{"n_layer": 12, "d_model": 320, "n_head": 5, "n_kv_head": 1, "head_dim": 64, "d_mlp": 832, "vocab_size": 16384, "activation": "swiglu", "norm": "rmsnorm", "norm_place": "pre", "norm_eps": 1e-05, "positions": "rope", "rope_base": 1000000.0, "rope_fraction": 1.0, "qk_norm": false, "attn_scale": 0.125, "bias": "none", "tie_embeddings": false, "parallel_block": false, "init": "uniform", "init_std_qkv": 0.0309, "init_std_o": 0.0, "init_std_up": 0.0309, "init_std_down": 0.0, "optimizer": "muon_variant", "lr": 0.0101, "beta1": 0.95, "weight_decay": 0.033, "lr_head": 0.009, "grad_clip": 2.0, "warmup_steps": 200, "schedule": "wsd", "decay_fraction": 0.741, "decay_shape": "linear", "final_lr_fraction": 0.02, "batch_tokens": 65536, "seq_len": 512, "doc_mask": false, "train_tokens": 277400000, "steps": 4233, "dataset": "wikipedia_en"}
Each number is 128 + 24 x the weight over its row's rms, rounded and kept within 0 to 255. Layers, rows and columns count from 0. Numbers have three digits each. The size before them is the row's rms in percent of the matrix's.

# layer 7 MLP down, 320x832, rms 0.0395, rows 0-319, columns 352-383
100:161168106129142144119167177112140136129112114157156159101138138103149119168135089134105114129141
101:117138098147163157133117141137173142109111163101097165169134153126157110174099161139132161158116
100:120122104171131127129094117158168087164145126107142141106150124145165122108128130111144104112097
093:140109132107163089102135139126140123098130134121169122115103123157178108114109156088119140103170
096:133155106100103127090108137158138126130131106096115162147115088102164090092140110162119129143074
097:116102148127119111133168094116162097081136162121181145133132122131137154123111136103084147103103
096:149155164129140128131112116122125112143144074145114085140121131124120139072153153160130078107160
098:108140094132129143130106141108129064128068075108146129113075173081111148137165139141068119142107
104:129146125097158122104133137135148122166123092135126106123126169124091133120128135143139090096150
099:121086115122107116125139143121130136123140127155109149122141136148094159123103092115054131104144
095:127100144126139121114088108146127118068131078135144134124099143126125133170109134158111101149128
098:164113163125138152158169110142120145142109137133112141119153108107131144148086141143100098142087
102:145139130120127101107156108138118146076146141186145121104132127103109135189162123124145162105140
103:168142157107156130139140160106129115107142118124161089092127132167183097173155138105157151158124
100:109145155121123131132153142119136175143130109097135152169143137090157157100139140139121114108153
101:159118123160117139131144150118157152127145113095146131169146116137120112186139113137097115126107
106:129134113106164162125145135075121117118124138151137122132085124079122125120118138117117142161089
107:124132186097123153109118119129113080093118125129181130100112126124114147073146185124153092082172
100:141150112142128111091157130116156170136081164139105119095128117132108159163157116095155114125134
101:112136078101093113119127141125156123108113130138122151130130105135092111111167122160122137114137
099:189164137126115111143117112134117123137083131126154170144133186140109105095134128130124121117055
100:132156144126151159130113085124133127153132153175138135121123106090139077099135192133172165112143
103:142141136131139126126107119144142128103125110149121083119100143135120142091143142120138089170184
101:101105127105120162089133115163120143123117160086117121126163192153119182160145091158118140114149
102:144145119038091144147139124155152098122150151158123138117117109082105118134075080125151139160141
099:170121148120164123117152142152120130124127139132122120123111095098153146114135131133114138141121
100:136100149093116137141102140151128068118124099139161147123170116120104125139158154110095148105117
101:179143120141106147167121156165172132096154113140097123153133142111128112102113144139099149108137
095:097106105081149121126099091093090112106117115114165143134107101133145143100138103140118153165076
098:136101119118116128139104137126143113130099107187104128170143135109123166126158098134126144096120
102:145081102130108101139168133155126153160151175128154115168151115151119142118084155123136123150090
103:115103113102129123130129133103136128096120102117136116113093135150128098174145127093126153106173
102:114119171128127092140140115144096088166156116125139115167150160131123132140177111133148149113152
100:133127164091121101087111116122117085118127132143087107121119127152143111179116094144126154137073
098:148114139152149084133118130133104105112130120172124145150111110116156163105149122093141099132150
099:139153110103147127144134155147134048137127123108083149117104141117111135061143093176096121165138
105:146099100147127113152195155118132168136117093097130114144127158136100108125150122082097103142151
103:115100136135140134142109080144129148122099125099134168096131177094154152154141095130130122118149
093:128107131106097193158113168130171159133131124128138106110153136131155088120117117149120119123114
095:173122142093140084180121099166134149124108119106137143109109122140125091100149112144152135117166
099:134140106164133139153123141144153108112112098108101115154103165123104105096116165101079069152131
099:153143115108137125106158084149115137161120165143133115143150126076066087115100101111125125114111
098:157114110137123145158184120149104108140141160142090110108146097133043113105123098144053130056118
099:109172148127109137137136106126118137131132150130080133130095105137100132111105111155188118092092
100:145136114148100140125189153135092127154152117171131155084112177155164110115174129107135138179151
101:127100132132141159140110144145129154130124113084083109095162111109143104135115140173130101153100
097:130101135158168167138167106065112156155138143089147132115108137164180102135124151112106146159154
097:121152136152104161123165139109093138121147147129109154132129159107132100114130123138144147095151
097:105099165142137095125111123161119159116096100131147142098106139148089100118128105124103159107142
098:121088195155139138174123163117071121132119127137114180112144142100103141086119107136180123147105
095:121117111129094165131120134170141109117163095117137118129105103108136078108146124166152083125141
101:156103157182132121105138164118127063158121121093123095100128131101164109129121143129134131143125
102:141112114115105128125153097137109148120121161117117143132109104108112118154118141113153111141153
097:118130095106098075095116114178149105146066108117133136175129150084103141113107140139147112134168
098:112156158112118138138090127102145143109103180105128128124127139108092126091161118119119095127159
111:140122094152173100166157115126129095147138126130138128120142104119141137160161130138160107136103
099:166108143130113114127107164141140108143103137117109164111083121115143133093125162148160156113107
098:093114168106110087098128175163152129092130155138106166141107143107139136144140159127108130123144
102:126110109144125131138123137158158133131162143145099149129154095147117053149118136066148125119131
099:149085118128049142138125136117111163133117118154132142105134149122076164154135155134143136130133
097:146130118137146122152109176118119148081124128124148123164149109110152125182123154119090134123159
097:079127133139103120090132143092094104122075154102141148158092090133138127111123129132144136126122
098:112189118101143111116102149115136133110126119140133087145105125161127101142177115117081137128133
098:096153141092131071119126157116124133147131097107097157161129136165138114173128142114124091181140
104:137117083136173181119135160156169125130139119086139127160157149158125134151140157152174127155126
098:091170093113131085084104128079144114175168136130103133154135108118110123175143102143107123148113
094:158171120095118145111102138197162127133165116095125142092167124113170114093115093137094143158114
101:114116142135137141101148117082121137115135143156143091128123141119174146146130141101145138107133
103:153113101142171103131104116108116130137125144076094131136174154108191103149115102133148167157181
100:087104153089164091143154074128148110124149113138146087127092121141166140155135157152156087131130
099:055138108116132111134142154125113130121121168189130117120110123136135127106097148123121122132118
103:125132149111128133129078094152119155108134143130127095144088139123112177139117121085119121127114
097:120144127141134127144123134112112112143126116140154123118103134112133132121106118080078118124074
098:098136107167166103118109103125112141099134102175178125140180102065140132092147104140144126182166
090:101146126118095058095100119172084121151123159149136137137154140161095118162108106148139125145152
096:161078125139131132178141105110127104160102094105133126109120120099098087100132127146145080145088
098:126172132124140102117117102143133145118098111120126096167114093116140131115131071153126159165135
098:120109103123114124144140139133146120113143160118109153143135138100178099126117124145179121114150
098:116144109135151112101135149144095110131146116101164101134092123165131153085112111145122083145139
098:137098100149149144141188128150088112149135129127072146138122132118100127124135104124129087170098
096:119136118076131144149112134094151151144102121144147138121130071124104122151151081116132140111127
091:119148134126159148115076126100169166127126131110155113152112108109126145155118162097155106095116
102:110118160138144132120115104138136087102105118150129136136075122125117128100125091139114082131119
099:128109129121156154148159104136114097117096172096138130131130121143128134147133128126129131137089
094:147106124151091175129155138138128144115106103109158104175075181140117125150141104107128128083099
099:171133122141121111116091119175123140171147137142086141133176078106113151109131160130097103135121
099:142094141118117123123140135128156166078150093111140107120127109130118135164106081165106119145133
092:155131097128111114124131111116125109132115159138107104079141113171053133147125146115127089098130
101:114090120157117156145164147094153120124107136122114082085102094131173161135140110137107121115106
105:158114135111125140159131152120157098130130122133128099091141150133126067122130137117123156109148
101:094153130162089145127097137107148139118102102167131101154136119154138137150104109114158182115184
101:123141155148136146105088147167094113164127121159126133137123132091128142119129105090141110153119
100:132127114100138181125151096124147154131127110125144163097139104126111129182135138111134101117162
102:158106152122115143090177144114097142116131127132134146112122127110085133122116165131108126126134
098:155136119108124125126152124154101147146118124074126131118143137113118152130169145162141076121156
094:125152114132147102147083098167144115128121158086099128153163111123104157157096070139139092154127
096:151121122133141163125094140116145151107108104099154117153154125155107169118119124088105105136131
100:165158142094115158111142114121130107118121092145093130115094130084118099136141135131148098132151
103:125086132073143142117143128127124125119154099187174120108118132161137125143129114139147112112135
097:131123139145120144158160138139103179138166125145136121121106133114114101102106143144097131104101
098:082154101121135149109139091115134112105114107134123127083128089106178106121108159102151128109107
097:164156101127164125151147132118108117145150107095128141105120166125177102123127096139123103124102
105:140145166154117106135163115141164176131110151137144097100139136148130144145130111137136172160128
096:090125106150109131089144131118136128096139189109087161120150150157149111130128162104104145146109
105:121160102093108167111098176123101149143108114161105082126129137141132099133078104097136135146121
097:106151145163158123098158137148154117121126099150114141138119092086145085114138145120116125116136
098:140139119109129126129126114123128133125161186078140117149152141145156132137129091144150125113156
102:098133145097107106162146120113139093138160178162105079141119157138132108088150149128137179140141
094:112101148129139130113118131122109073120159134140147117140131158157135123097128109154113133117130
099:107123143146071148174164188112146136174096149151125104102138131117143114101119148159122056160135
099:097149158104128128128115175142140131116127107142086151121135139129105105134104079131160135133150
093:127128090139084158135153139103102137159119091157155095181108160102115066125138138103118154121128
097:139143133093092119131149114090109126203127142128079159128123088137108099110132137121165156107109
106:131135126150125087092184142137146155136110120118096069094096108093140052128145144126124111125126
099:211107172111168165158103162110165140154081118134148119123110132119136111177153209145111155070129
101:108122141155123149133126124153139120148108097117107134104118122108154109157139131126169161134174
097:106107113110124113125123076165141134093138114126137124148098119106080104106133139098122063097125
098:137115107138092095162115118126138120183146078160102148140141146101096106073129071108117110155148
094:112149125127121120119116100121111143107124083141100131181128143156142136118133090109119107111103
098:131124102110141133150125124128142151119096173107154102125113144131102121145108094105118143115131
109:117150152088136126123159127108139106107138124090108120157133132092106104137111121162110172144157
102:100119191097164135169136117128137140149161140112145134109129094134108115120122141129138115112147
104:140156147142103142162103158149143166160130148147093127140140077169132138152119122149101134101175
100:108163156102114130140135089101124152113110157138105084109146083097142127150129118098179144122139
097:082149117120119160125141168149161124139145127133152078106128111096103136094126142133131120128139
100:128157158100151134102124129120133176139163124125165131109109106124125108101142101162142091138147
104:085108110106125144142160098097116144100145136135152099129084111162120167126182128067116165181154
100:143121088132138102129125143134148110159120103108092113137149156085131142136106134120158121138136
101:149152108129127092105110176112174084119145117118113156160180116156132095096113116130131121081126
095:165089096139141121090136114095137136122159075124083125110132140116126108120140144144144099157142
101:153137133142102097130105081136117099125110143134111140122139085090104143113123118158121176129133
099:132121140091097079112125159163152177125125123117162136148133138143077163137117122155171147146126
098:101108155091127106136130137182145113067107090111135144161106115184114126136098142082141142134160
106:116110115112108071125108174132115135125120135128157120106121114135140096086102135135136101155186
098:156119162130127139139125090134122137120141070093148145076182168152133164136126144080108167102145
102:100121127101111114119150050136102139143088104174117083133130173118154115128138133136151109145139
096:113157113135137100169111115117174106164123145133130098173179115104154145127139128123129109092099
103:128120105142129108112161116154081147146148116103131149105113133140088137118156110107120147110138
095:121112129107096118145069094109115073150156157100135117081180143105100150131085109157150106126150
101:142109093133126145154139117130131123116094169085148104137132103093131149124139126158110141112125
099:111164158117148129144137152150171152126134152142087171087119177190135104097143156122102113163122
096:091081092158109143114177119106143129144118095105175128134109120170173136139116173138160128105125
096:093135096151115133130122115123139145126135130123134116165172120133123077119086146154110123126140
098:130113089109130103123154122117155141130126102126180117111123124118088115109123148163129155116114
101:108115105136168175136145151152140112127123139121116095116099088161102113136138123106143163085134
102:086096166137120152110118147149131147112163110146142109127129133127154122137116132147120186159118
099:132113111154107166079120142139138121096119124114138130134149100118092142129115094134111072103113
097:141096148076084098119151086141091142117104115148116140164141124082115166150123113130165185153126
102:147126113170111141112117130145144109143130127162128105124088124101127143136081134097110113116100
100:149124104124138136126138096091117141098125156133143150145121114095142095155123135098118107128122
102:123164129105099160153167112142148129174121153171139127147155104137134117121141134159138107098124
101:146127106179144135084105104147147115163130092137173115148103119128142138112146127155100133135136
100:141121107120127140103129099099105105102109122127164135142093126136138115101117153101127139195113
105:110107109128089148168144129131142170116111097095129151132152073132113122107125138075122152145150
097:098089144158154135108092125080088131132107094107161142084117139144141132142124043115135147097143
098:145107116161096132136103124132115128139119093110162103140081123128141120178129167099128115126112
101:108099177128140101132087133150093091132118160101121124114112135143168130127102131099148147112097
098:132142108170121115103107149141155131140115141105121124122085174145174123135094124126146078115139
098:144122109141164135149046085101131104101094131102098118061110187131137130119119095173157132128166
097:111166112099144110077152156145117114104125088131134133083137127109129157128151139130141150134159
096:125102063137106133152134154148101130095120102147145097134186165144090138138127149160120126148099
100:111106134103153133121132109088106161167157142149139109153133096121130124172139125157121123141122
094:121105116143131137160122087114144158138131133113131141165124099147111146088144140131123111074119
123:154137117140090089170130113121140143120137169131129124150125153145155142133138151113126120120166
099:166147158148131098144101132116156136149149122098120119121170147151137112137080081116192140173079
100:131112131101092117127155112146106084169126152098110144110118151144125126114121123099085150154117
099:138123158113097147138120143153146137132118113167108129107132145138093156190108156122116073138156
099:157086129147129114125133105150144133140086115159124129130141151111136174141097106111134132124143
098:152152156150139113093152093118090125122117120134174126156089126138132136177090142121077118158121
098:144102123145128136121131125177116133117121152147173139156111131106172144126128142113122069067131
100:147155189112154121165139114118130153156109103101103110127121167126074096155125102110142110100137
096:118151119107132106126143131163104151110112089108099110125106149160142125105140110141119092142155
102:149199148137102088093168112161122106122127128137117150101122071202134137134136140164131151125146
098:114104129153111147098094110146146108102146102124183088117084113158133118147139127156138126133061
100:084138151087133115110150169119086101103112149147134100137130157091143091079142130109102096100115
096:135103167108088144130128103093114129155107147112094092130094105110089124167150158141125120114131
101:111075136154177134127125121131163153147116136105142137145071123141122149144151137120145093107103
102:106098140124150141116091100139159134132136145167155142115140093164117160120163054127158113161142
101:133154109098153131132153118088125139140135112162153124125107206139125138142115146129158146151130
093:124152140142119132126106161142119134098167116114167091149071134109169117145132100115141120073178
102:143138145109131142163148133106116101133118103202160115147109134131117144121153103143111123144147
106:073147144105134165138136075100156137109124146108138140134142149104087151109117122142142117109128
101:103148125124165164143158089144117129097123135114128066112107142111137081142137154099143162127147
101:109115159140141196097124115113081134093124128129146106156137158130131175133143157179104165139145
098:081118109122138132145103157124149120150136103082095116140096085133102115137146143161105145127152
102:124139150088124103101155121165152141151134118139143152134109069111146121173146088161139104111067
099:174123115156119090115121166125136143105146098132085129148157061127182132107201145098114136135144
100:114144146178102112110112104146149148114101080179122144126130131134128138120123167160123099119165
100:150131134123084142128169100147155141100097114142151128089101144109149095130123135116150137130109
107:103075151161106159120117141174140153111121125118111119149143116119074146112110139130113125121125
104:135156110149127139120145117112123085147126111120130145114133102144158121140133153132107104143125
104:133124102174139154153163109164135161141118121116128121145129118187133153110137157156115082138116
105:113121082106118144124146100131133164111106153144119089123102100150134113119135133160113109078102
103:144145100146094096142116084153117122086145080111169127123115153136149120083118110138138151074159
104:161163129123150123117091118179132146131135148102166086165111104091119097133146171178137134162125
103:134132148157141110128163135184129121099129156091144099165116098146140115145159120141152093137122
102:149134137095133108141097145156127121148141113124111183153131152147131138155120137124136146149137
098:121116124119129102119178126159123111120158110139148145118125122132130134151139115131132114120122
111:106110129102128089103150119160143116150156083126148103134144088137152145177148133172097119140117
092:165146133098175167115116130123119154157118123139124155169141101102143139114129133097152104141130
103:114082177165161202126123106106091127116114140101168085121133129163149111126164120119135137131136
097:106151143155169110127116122122181161118157124099128109143137110131145135132109122135123153138111
101:144138088128140118136136130144056144119103137060185144147082129095162100107117117124119118150118
104:146142163125115166172140135150141167082114136115135120108128124149131131086144129153132163151168
105:118139138112114101124162091150131140146123137135103145097125172115141142172125127124144103155132
100:122175115115137167114121097121133141172153110133112126101148144084174157152176142153103120170122
100:093140166119169168132149157080141146132149127138119148128128110112122099150181163138071143131111
102:145088115137079144106121142146145093167120098147141110132138145161138113146108169126108136097129
100:134174111130153118126128124145157137131107118136121135111138154135151089142121129125144109124082
098:126099086134075133187121185131132122148103099120153172095149133114164104135141098172152114158153
103:116117138101137114128116079099138130159149123143168136172117109148109160117152099154128130138127
101:126185100181139114127130159151161142094110116077139156129117114118128126148111145073145098146130
108:133110132112075125156126148134127150155168131126133144149126151165147141137112146127081108129125
093:103091152158117121164139091147111108077145107181162125143134129129111158151166112151124159123114
099:120123139148120110116149139184113126119130134123153135118105090107137125129083120145157072128153
103:122157122104151120120160108115137142103142117102118141150162108144165118080154152144128140139131
101:131115136122096124149095130171085132125125178139151113143144109170128165102108141138127133077124
105:110109124109125151140097137092101118159120159155118119130093143135126138158131129116161164126145
098:113100102116135126141177111100154127130161144114116118178117141115190110131111158116184142125134
097:108091090136129188103142145122109159125156123094157078130093139140142166104100150120124137139148
096:105140139126117126190114143126159135097122128142135099156148133115106137105148137121067145087152
097:124153153102095122118132133102114141086122088150132109131132113137181115089138152099183120138124
099:101146169144148118133097136136141121140125111137108122069158111111089143174162147138120127119132
099:144118125142134104108135134123111153129125088112159168130141134120133147103137109101155149098132
099:095135100141119091129164134153149114114120152125139167137149145134143104140153129083093121168124
096:117096116126088133115168112126116148098115161135134120134144144184134142142137078154152095136129
094:059154107125147106132134123108126079126128125147073123087085180115128141087140149110135135126116
095:100118141090123151108084152138119107130125123115175112103090089091130178158172110123144147120113
098:149131131127133122185116151126118148149088086116134108126113120142129155117128099110165104144145
098:113110143129138189122149106114149109163182158111157100090097075138132158121068077176129113102146
099:126097128140123121095102132162142134154092135136152166119100143127129107121121109145125135124137
100:168170131158126150094131115142114136173157130119101152102163094113137158131144095113117137095144
098:135089092157141130132135091141170090144186088125138111163103113126144121095141147106190148144150
099:141125119090147175168098107098170144140105126172127121126113113103126096146149124113130130167144
093:132125120128089118139092142125084129132141151150099114149118138102144150133114152130073118136132
099:110166177094098124186153107133128132164128132125107115147111126153135150161144136160120092140100
100:118125088132149145108174103076137063137115080096065143117188157108101118158069114135128147112117
096:136155108138119161138127126108158134151131165151145115158166111124111127093146196119142097117119
105:126145133139144128136136136123142180100139155143126125134144138153133097110121139127115096111158
097:138138146118079148159097128157126127108106102132124111127118114095124174118136116134095135108107
098:132079134087120125128113165124130102127116128116155121100133133106146086166108113106114132137150
099:114124148137128127150116200164137102162126137164097111144153108151112114121156128135069104142144
101:121117063182191119132148116128095144139172136103084137127133148123121121082110140184102130145159
100:170143185114142144126159119091172111167143130182144136127132114128148067122157135148137137157103
108:101149146137130090132143088142103101117116132114128132145132122124156097101136162146109129139129
096:115122116117117079114132168138101144138112125139141136158134126113138139146127104143106111066123
098:158131144110149156155125136115118152135136126119169147178124150153136128187138151152129164121089
099:149165141122133148132160137150116120136117080106100120146092070094132154144129129138088125113132
097:107135109124135157158130159131141120121163129158164107147097134136081124128120105160137176170140
099:185097155154150110131104122095132145095136132101138099133140142100136165107161144102138102150122
101:165154065137167127125163098121181164119070115142143145095118138158162129112145088140139139133134
097:064134090131181192159103134093096183155131088143088124138116108119141132159113157079133148124117
096:128121167128135126119111142153125096091126161132108124122135083126126107080127110148135117077146
094:139097077112087119180114155166120098152091176137126183083170102064153121091137143104094140107138
097:108145084081136124141082119102099105088160175148144085130106105138171107087173125145095104140112
103:121141129156127109141137101106127147144165098117147124133116118118121149104123097105095114152147
102:140119113105112105119105136163162155164146119129142148138098103116133123122154121141129149098124
099:104127091114140082153155144157136110093103125130132159139138128158085126121143141158138136156132
107:189141124130153116130156146150131137135102106113148124160132107162136116146117131129141162117143
095:142089120139116126108128142152066125166079114090163084078143163118137135121109102142125154133132
106:117152193149124137106170116125107131154146130103101143153111141114078126091104131157144145152090
105:126130129152135122152121154118139150122110126095123124148113188133157134164122135130142130134135
099:122132137118148124136108138161156149073065120118176159152148168129134126152124115140141148120131
101:119095114146171144165135064124116129152118149147106138172131137111124137153106114108133137115124
097:099148145117127163106129149134129143137160136130138090119135112162108121138112105108142119076133
102:145092136168148116097077086108127133110146081119147161157120120155127099082094114110127135084118
103:133116121141108134113131119124114115127121144118098137153140155136088090115139150123162136112085
097:099146147126092111119159119160125138153164114144156137154135135112126137170138178089131174147152
103:099143148119118128114179137109123135137150155113130125120132123122144089132121120161137103150106
099:154135084096199178127095145125113110121144162144126122130136122135135145088121171085115109104096
113:117135157132145128115128125140127092126136120170121134138129124123118172116132108131075153081084
095:149136130084118135125112146123152108134117152110095157121127175148087127130148150077121126166144
097:135130097124157113151130119133191114115119127122155117118086151131162192100176126099136098156140
097:113131133145093136106133102114111113133108116104149125135130115134087111128108132188147130117103
098:084113132139171138146130136125150074189144145129154106171140146110094110132125114197132175131085
103:170112113164126149116123144121114102127091108126083102077121172128114158148073126162120110112122
094:120171140119139137120130125137126180103135139151137160118144097133138158101136137121146135132117
099:153117139128075112104117115084136112130160123096094112167111179116126124153145132136161095160138
102:109188109149123134137099150102145146126126143149141137094143090133101108111173130160110120138133
100:107132109122108111078163170182124123117154152115125098142152101118109130100121142134131143147147
105:118110153115154131084117089117112124121131135081151105111073105140150185160133141128128114138107
109:113128093104127136146145157136162106124135138100191131116109099096124130100112112075156139140120
101:123104092131110127153138142067097131172114168172108125144113106101067116106121123133111150128110
105:118113159097149116152123157109100106118166102148114115126110139083125135103132092090153116135110
102:159176087152085112128088106147161065126145161117120163127150123105157153163117090179120111167166
173:159144078144153158165135166109136168098078100121167177134165147166158100155145110138135131171141
096:133116178083150095125112144181143125138139095143134132142098081108155159106163114173157145173074
102:138123133112127130121087108123137146098138123172139117092116134141131108142117169112144146120131
098:152118148151121114102134118156179141105107134113105112085144157091125162148111139116158077123141
101:174146110105124141112132117134138087130114132132117080100084133132125111135140094157085144137125
099:182124126148173151089106147108111090105127133112116153132099139132104125092072170112092089113113
102:109159121093124158145118097154156086144126193121109094106161096129142149137137116147141124164106
098:103150122142149084095152134150150097174148130139138162143152153163158156114134120182107084163109
097:125115158093123183129149163157147142149117102108132094126162138174126130117148098133125116123123
097:107125116133133109109153140146147137098139076174110129101186138083126142128131112084152142087165
104:181132124101112148120124086139110126124088084151091125112114140114108122096138137113104123144149
098:123147121113153119129130120128141153097128160136153119197149156081114111122112148119162152175113
106:139085120130092136124119142155148121111164127105117107133138111109121108169143125169144151161130
096:100129122144203142157109106150103132163079155112111075127156165158119114087169126114090133100107
093:107111143091119121155135119118117142121134150093140132130105150123183104100154132150123163101148
091:085115097135154147110122127114103132083153156134112130145102167106165134174098144130156137146162
100:100123178135109108136109132099189130151163132157107150117102168104150132127150109140144111146133
099:130131087148113128160153138163126120173130103096146090101113125174085112116102150124166121132082
099:121176149144117130097150144116169136153153141097122104108125090143142139095117143157151101125100
095:140102165102088124164152124135085138136104150125136126155131146108136116181152159101117133127105
100:122106096134088087120100097127095147133130158147183125147116124124160124157164124113145161134109
098:135146131127103113097110140124120137102113132155128122123072143142125154161119093131153149144214
099:153139111113164149118116137107207159097150177091100142171142132121142101117123124106093102150127
104:134118109113153132160131119170128107170129128146118183184113082144129139105149078097115142162142
100:133095140122098128137120178094104146167097172114124181098115130137106138114195164141176151092114
099:144117077113116149115119093153163135141176115117119110073138101138121132120152149106141134139123
101:128144122156149138127122155128158151150126145139174107136129103149138172121127106087131132129102
096:116137129134125125116123143081118111162128167149073108096116131156100121131125162116155140103147
104:141151134076124107140063077141121135153125140117126149105130145163116098119115134115135121151135
096:154130123166138129154105088137107152096161133102112125155074142110148121121120147120152166151119
101:136051127161115096104112128120132127104156081095137083120122132131149127148123143145144137154127
099:173132143144161112127118100136118169107136138126107123158142103154130115120115139115096100161146
099:155129125165171105111091108133134132109135112142161124133083096120110170122113110117144134102110
095:150150117141098095144148153148137157093132113129112088162102083087127141126113089117101164132128
100:137128100159118124101109132154122164140125136121115122136109084104154112150083116132121111102127